{
  "n_kv_head": 10,
  "vocab_size": 16384,
  "rope_base": 10000.0,
  "qk_norm": true,
  "attn_scale": 0.125,
  "bias": "none",
  "optimizer": "adamw",
  "beta1": 0.9,
  "decay_fraction": 0.797,
  "final_lr_fraction": 0.05,
  "doc_mask": false,
  "steps": 4414,
  "dataset": "wikipedia_en"
}
Each number is 500 + 25 x the weight over its row's rms, rounded and kept within 0 to 999. Layers, rows and columns count from 0. Numbers have three digits each. The size before them is the row's rms in percent of the matrix's.

# layer 4 MLP down (transposed), 1728x640, rms 0.0435, rows 1596-1609, columns 0-159
081:518518478510499494502508493509503490562497498472509483484488509509510512522493506503398495513473502489498496499532490480497496488491447503497499501493483503487507489498481487500510490498507507458504499493517497494495500503498503472505506497497528506465509479528488494477495502515507503476498511495507491499493501518494509529506503499495476518529517494496503512550530514502492533514481499467498515522506541479514493501455515514526517495523541503497516590500512516502509492504513546
102:459502506505477496502490505501490478509496514488527510473525515500520526490482522467498537513453542476503491507491436520522526521512443494529503493511494510537522471472518524470459498514542488476514499485507477491434486480478551512511479483480523522509519469445478485499509492517478475539473494464498500496491488499507517521497491536532538530521479547483520507497510495468482527510516519481512506512515475508528504481461517497531501530510489504470524473515482477504496508489466521
097:484509489506467455545496483493508550525500465461533458516500499491506475502504490502477553462466488500489489478491493482478539546460506524492525487519501499472504467502533448477534445503463525487461499495535551481480509461514505480485499535467473462515516491489481508497453488468497479514501468479478457531543505489470486472543505484535456486508482493495529521494480514500495510494492499558469496473525511475513478487481495505505499528517529552505463538526454508524479507518527516
103:518515501471510491505493517507489523517532433526546487486510530514507485540480497506486537475533497502475473518532529481475531538521536519536500491512549518473469472512493488485483519527495500502483476533506487484544539485540482495559514467481497505457461526489486514517499499472491475475518476457507495477516501474517518480480490484535519485510473527521480534477521512495497463495495504508495506480528517494491453491467555515500494504516441468503532507508472478477531493461478539
087:520455525512486541492521505511498504536509473471522493494519482479527512487487499520478469496484505507493460519523461498504477547520461532441510511501527482506509513499488512470523487469494504488493545495542468551519517549484476483496509520496500487487520475494534485490472500487479466513517495490506475538482479527452494469463498513483468455512503511448521491477533519513542512507515492513516538505486487464519479529487494472514511499521533511483511561477499531525507489512501517
103:518508498525486547475539518481491500434510520459526482554519478491478456525443479508504488527508516526454518471530493467505495462496491482522486509495546479474505476475496528494524483526473496496503480470509523520488450501429510480533489517509462511466518515473506458466468518483494496490491491500467478522461513490486503528475497500443501461500499512472501500511494521484484475504461513439504508541513437538518441468520438485471488482471485513509503484498501497463548493504498499
105:505495446507465521473461508496508482509521499454501497499482497497510493507504493485521496482477469463503485515484487497496475526463535463506491494515446564479464464488498493513480529473496463509555502514546505473495463509479480483515535498514490491542538475468547539523487512488503514463480505483505502465506520528514530519531504503499480552510487519480504486501517505518510512471499505561478461528513492493467476509517467497503462478508508505498487543535473485489521492530484496
101:489507513474455481527540491517528500527502512550496507490521516499496485536541513474486494489507510500489526531518491486497472497446513489513512545486503530526435489453458510469516505529505484518446454480504482514470521543499529500536485465521500507522490484524509470475506529478513491458488509471532510533477512487448522519532537534490514534499481541511551469516491512486533492509498515464457498493521515461522474499508520507530519495521469461512490471499510494522543527521527506
098:482490550473495505494505502505453488494466510496550522470498509527537483507527456489515473502510492540468481527501525497508481538508527506500512532480494503499474528439513509492457507491520460477535553532517507513515444525468495536496505512504544497508451520447452540499493469506520513491528502443479520498496491520471481529491462504502508485524496479472483469511500511461508517532520479532484482480490488507463463491481495516497499483481496471494520525464448522533483504506473504
100:478488518485486484506531504452484471450485515467516507501478502451541517507534479545485507483503537504465506500526535504475467464471477495491439493526457478525520518495463523504495500506533509486517515449526505508475511521479555511493495473484443434477498532491495474497480454522521520482483558500520477507499516522484550522542494464510519543543529507513513515530512486511472521485514505518538475502492482493508469508459463513533497509499507521501515488516506533528514570541500532
103:474536477516526503497531472546484496478520521496537532501448524468514500502510524507540528478520469541488519501530523519510535493483490470508516495518471492512508525512508466486485529514563484439513550503487470518504540520518496491493504469508527488520499547486540536531535491503515484525474461453505495509520502491543495508539483507483484527476503479503531461506473487516505540527504505456497453447513538521498449474456500519515538525503513523524482545557531486483504515514495499
082:488481509508510521515500513479514506516500505532533489473508505456490465453471529501511509504484490520499486484518461511512494475485499520526502521498517490521488510501462507551519537515445516523481489501485497503509516529489500475499478509464488515551479532483518510532497516543486487510463467487502514497486493488513517497508509510503532511502463508505472501500472545507498487494505465504502503509496470527495485478549494522493497519458444491471505439532473507484507498517467501
107:473463501491481478496486469531504475517486487451510461527509503477528507505522513497512473492459479472465466492491517523484506513507459549502521493467498534496523499490495503470535489485464566506486536521512502476491544522514500480467494493544507501466484498508502461457510543470503501432474482521466499464467492517483499495471539493523507528533485492500494505520495507521513507493457495531465525521550508487562487509500513519510494510492488482478512487512489452519490522504486484
101:486506515500522537498534480474518482529510522482489516513518473509523518510500471506499548525498539472535459491533479483480496492474554515495461491495546495505550505502524494465500521508522502502499477493526516515494511530545502534524470503508503507493504521535460517488509503497493502457507506487473535500516476478524478489497518490495500464471482501512527505512491521498497473543510482501447489498547502556446495510521476513499513469534496486488530466505534506518499494533515531
# layer 4 MLP gate, 1728x640, rms 0.0447, rows 1597-1610, columns 0-159
096:515492506532514547487496446520516517491484504520506482467484481525470499509542466509526499479496507518493469494528537479497517465488474478507500516503495520502523448459505441545504481466529494479512476523506503512510478458511467499469529530521514528504538503504470500486498514498509514481520496506479487506474514468475458467480523502509518500495497518545516501496517454499452509555488494460490525473474522491507499529524449513481496502520517483445533499529490500514478476461543480
096:479493496508495505510561501547480499495488548509537512503447475458496502541504476504497459517514504488504484459471514496534437494531459523451518506488525480514509462537470564508454520495503501488518458430534535520521465452500484522454510511487512518451490522473481485502500516492505509468499534522461490554510466516473525537486520509481513518468509500469550503518487493493482500482507511487564493496502465504516553503521510549522509505510508475528506490520518518504476510505521529
112:456543538497451514493520516542498505547500487484522503535475508502532476512479487500486508513462516509474513494534533497521447536473506520493465493466510503546482502512486520530481510507537508448533517501543532484527484485555510535465502520478528511448498502500463519490501527535500551474515521493483491501498513511483498551512482525490480465530493485530494490549462518483473527496500514462500550525483496498509537474478518532537520493487523527508475540510510510500476534547470460
099:463509525512478518488491476553497519462518466511484470499471468484517484575480469542497504467535509503510516506496495541522463486518505505508495476530509478534518532520489519466532487490513504478486476516534471517512514529539484481484486516478512522481495523490448515521541484489512549496481528487515523525500527494504479450526530527474535539506486485465489491498457532491475514521467520505525472459529502526498469465474478517518495522505457512533489480496466495511546529472498488
101:453525517498499498518483479493492499474524487530482486502511519487514540478482487477475496536467525531487484483516468513502473456522500482517472519522480476501490470506472499501508468489447506443515466498486477538506480509475562473508493490453520493514470498473493482520466525497521484505486511520506490482510525505515479531530495506538451527479467500506501493481526499499533442536562548483532551499493463517497460510548488539510501492470503494457514513512489464503539532494508515
099:452478480471540508537539468484471528532519452511509478506522482520539520498522460508517521463464524527476506539500531502524488532462506523513523472517509491494522536512486517515481513466502533463476527473518490480535527442500494442520507471492493496493453500515495518508491517470548465476528524472517485479474490490548535514472488488480486520553481540498469490550472489463489507574476506472493524477520527489462530487550496512507514538508522461532540460469499453481515504497474524
100:478492498545514505504520449516460467493493557499515453483506540493494484515500526498485504511503501517501536464536532477484472513458531486519527495474467508502499489553510504476491502534487468477453459493517517526477480491515509506491489531461487489517533462548523493456526532483506473492542516486477508543438488471481511476547495456485509461474514479504538468483519523515505500510533516509496513519534529448498499504518488521544505486546465457549467505493535458536586507560543500
094:481533490520507525504539481568525529481513483532488471496475449481499515474478473508479529514515556536535507470517484524577480502516494513497510501508492493477511444483503508547493508500477509464486484502511515475519485480462520514495510533526506493517517507508498519526500515519508469492519469496567526514490494507540563517536468538554448503412527487488482533538495490540492518521532471512461533524481494510505561440515538537576498497516478489575476536529507502505489474532486513
099:530533459520471537514508504490510482513494518503535487504492528476481506525486498520476500481509554483492528513490491460511539500525496486513483483531438526482473502510455516500523463480552473527486517545444504523468477505508535528457506502543520475457512477503488471467473573450508453533526460521526487490502523476511557506498506546509450515533477493518470467550487528500499483543497518493506500518491477528484481482525511488481497521452482536432530470552526486497500486482501530
100:508490516518474491541473534448518507491480522530517492498516531480464512498486510446516509538504517507496498504493482512524496522500523478521439545501476479476518505434489515411477471514489508509489511471438518487505493507517486442499452527489479479500511498468500510519489549468523530499526507447490449547508529535496444523480524465500504482511523487513499467480483512441515468469485520479542544509527515498507536485486471497511479498477548466534533503477496489509492512491494506
089:488487490498505497528497512490494567529475525537553519517478470497488446496475532492455496478489482478510541499501488468502482501561500538553500477498519487529503496496509482509515535524504473500460507502475503485536528514503524490489463515528472470488467485454542519528524476514506497484491491519518476516505475477476505540509491510495524504480479547522525498488508520512477536470529505512470475480502500532492476515507500464532481515502487501474536491472454469482535492486545515
099:498503524486511477520528537503513494483576511507477492554521447512487489514469471443536509484509500496504507518502478507492504482501517492511532466516549523497497531531484486503536518509496480480543496429530469484519484516524471526505532532473485528481491501500538530501505476503507462509520489506496518514502500495453516504491458497514463466474519498489503498540456474531488503490486529465437508494466509507515499474523505489488498486484495508505457542543519533487456535512467473
099:539527505538555564532502499510462471504508504501493480481488520493513482546505524524465514509540490514499455489531513485479496557442509506521461469489522546457483499511513497542531527522466505499493463473519473520539482528511502503486483477479506493480528524507457486502506487483536536458472523485496520492530476484526521476490487519501512463496501460464483504465460497502479475488535529519487517526528487511497518480519477519483484464448458517459504493472528471473476505502519515
100:513532492509448530502493536466472473546530534524537486500482498498557486505493500522490492528491513496464487489501499500477483498497521510523521479476469496504499514464471556503486481496519517446491463524491501471483499487480480528525489494511505524508536502501486498482504509506493460476505507525451459549494504522516511521507511504475460518533506511518523489541530523483488513498505497499535504500476519508526505513497482507532484497487535516466541457489535534502516537534451509
# layer 4 MLP up, 1728x640, rms 0.0444, rows 1597-1609, columns 0-159
096:504445543512488515453495531479507459524520484494517539525508479488447517527525508503495497484521504479505507518502498488503523500510507454468513487474499485499456503466460519515494515562462509484520497477506505493439479489547499527528502466519491505495497516530500508474530481497483510501490471483522530540504509528508519479545454523513509508510505486510442479500496528512492525471474481497546481484497534513504520521463499480545464451527507528536514502475522500505477484535512529
095:499467488522506472476504492494452471502484464499477497490495494528514456477495506468481491504504551470512529499525519537501476490444464497457516510507503509496512503523518482488501525453533518498511469482483449542506477528498493495487500506471551513501534484489502452490511557509517537516481492531503525514490482502510509455466501484492478516521510473471463544464414520519461502451472512495487533487494502523519487446503492521453511509451448471459479498516477493469564518463500498
104:520489493526477520507506506532471529504468485469504487520531515488562528447426488503493494511511519520474456473515493482454461486471491504529487467457496541502510510555525526493482467447506515489528504494510502498515486509518461485526467441486482509501515465509491470496550527528513513486501528490477501499475465502533457431481475476482470521533544480479497472513480528494516462542485511488483487501499503493535503506472519512494461511497469542507491520502532507524539544512500456
097:496481522470501477474531489512496479507512543492498513486480511449504505485507482522500495504485485500513517488470524511518494441501522488497517510486486493510456480498474478532474488521503515475484482476502472511464525503516496486488492546506512504465536492449485510507529437496492500490511489503508483488499517546513514507488555498504538528502484464522503479512461536480506493523435562552511464455488482518548516534514491530542493546504490502496515460531493529481526472483503481
108:501475494529482515501476460490481504523469453509521517476505507473489468490527450512489513484494479519474499504524498525537504497511512522496521499538505497514477528489512463519481509488481532528482510486523506520483485511487489523558495523453493567482483560508493483531518482479496516516525537526476482480531477503505494538472530486491482507535444536460528508530473483481484490475490485493512504536508475531540526515508481540473527508501457487505500453497561521456526495499500468
104:508474495476468519529424494505483558522497498466492522528488495492538482519548492505515521489490504533494500512476535469508498520476525495509478532492508505495533510475518512496506475503508501525498544493506551498519498451506506480452474472520530536486524471513522490513484533439492531514493498533520508460517544574479507459516531502516497522517459504515510503528509496499472532512555467515539474503450498497487513566529492495476518495520536493469496509452480510489527478512450545
096:514461500530475514509508510494517523482536522447476511510503523500511484527500477504509471497499482495526482503500453470502557488505504468506492521511511436463518513496512489490503509501505505492530489506482498488527511505474491507449499526505500486429513532489485540493512517461543511497528481536510517514517507522478471492470499536513515520520534534513493526497447523502494516490528529474510487471506530540501472534538497533502468489488481492487511497523502503464506523486498483
097:503491495494518499515493464474468524476471516495522512485478487477455487501524475486458503493482545517473480492495500492486520517541511490500523534490449497504498437496514486517530495553508494478520509539500493515499492486529537524510486509482507461487490528542495503469464465496511493519480517480466525508504488513521480509529482489510468495490480533555484485497515518478483475522502465521558483536488504475517458503506493528486528491542503523508551514512534522481508479485524482
102:523526470481512476498512519565553502520500479552500503481492498518520520510488447517499517528500479471524479505491501473484496544524520503478480494522515454519478497506484494497531453536463500507493507491482494521536475498493444523483488521505500563490515462475480514501486440501490476473498501500472531522451514505519519506469517516493464482490535495478509476511539500500526532501505510516451513520513507472454514532480521470469500478500518490518537492450539470472481466465569496
100:519531447543516496502505484478506509524475492520484524531463509479486538442533464452466518489520510507489534535518518522495487462494527492518486522457465547516515476505516471511520492511480512508486494504513499495455541518548514502475450496503513534484500524492488479507448530501480514522460494484499476509539529497528484512544523491489504530526517469490471513501493504530475495475507513454549493513498489483530526503487455506554490491519522505536486508492521520516486523515507510
089:505530510446440521528499487517516485472494503508472475474476482523526520589529500464563509515488499469519521495485512489481496444490507471472521461456498524441490500504544524471492456530514496455469474526502507522506522453481490513545526520560521501458512461492502505512513503471502496477521508538476512490504488493483505475478466525507452501499516496493488451486512494490477502528499514485520500501521513500483507524493504518507466472504503475524478488448519488510492497482470511
105:533475495500480470506480469504508434518515522537511528545490540486505467472544488473482491521481497511509482516456492523464482537492486486507469493495497506477467495472495522486515515464501514544488506488504520526491532491484522519496535476516552467493492470528526523496500463492518474458487521490464544481505563517461538494484511500495497511497478522514485494489509463489480492488519498511510516502525507504516513439500486499454507562481529497466518504514495481504491505503488524
098:546526472471491511471489511508521514467526536510475519474502527521537465508476509526517477565512542552496476509493537463473515473519476488500503524507457544526510520443530510519513483508507491508475512533510489502514485520502521513452484494536506473504500485518527495540485480487483482540531522558447501501501503504515465490510431547501484484464495511508513477495500453497441534494512518491527511504467509509496479495527514473498473471501489500561529519500477541501501487475476559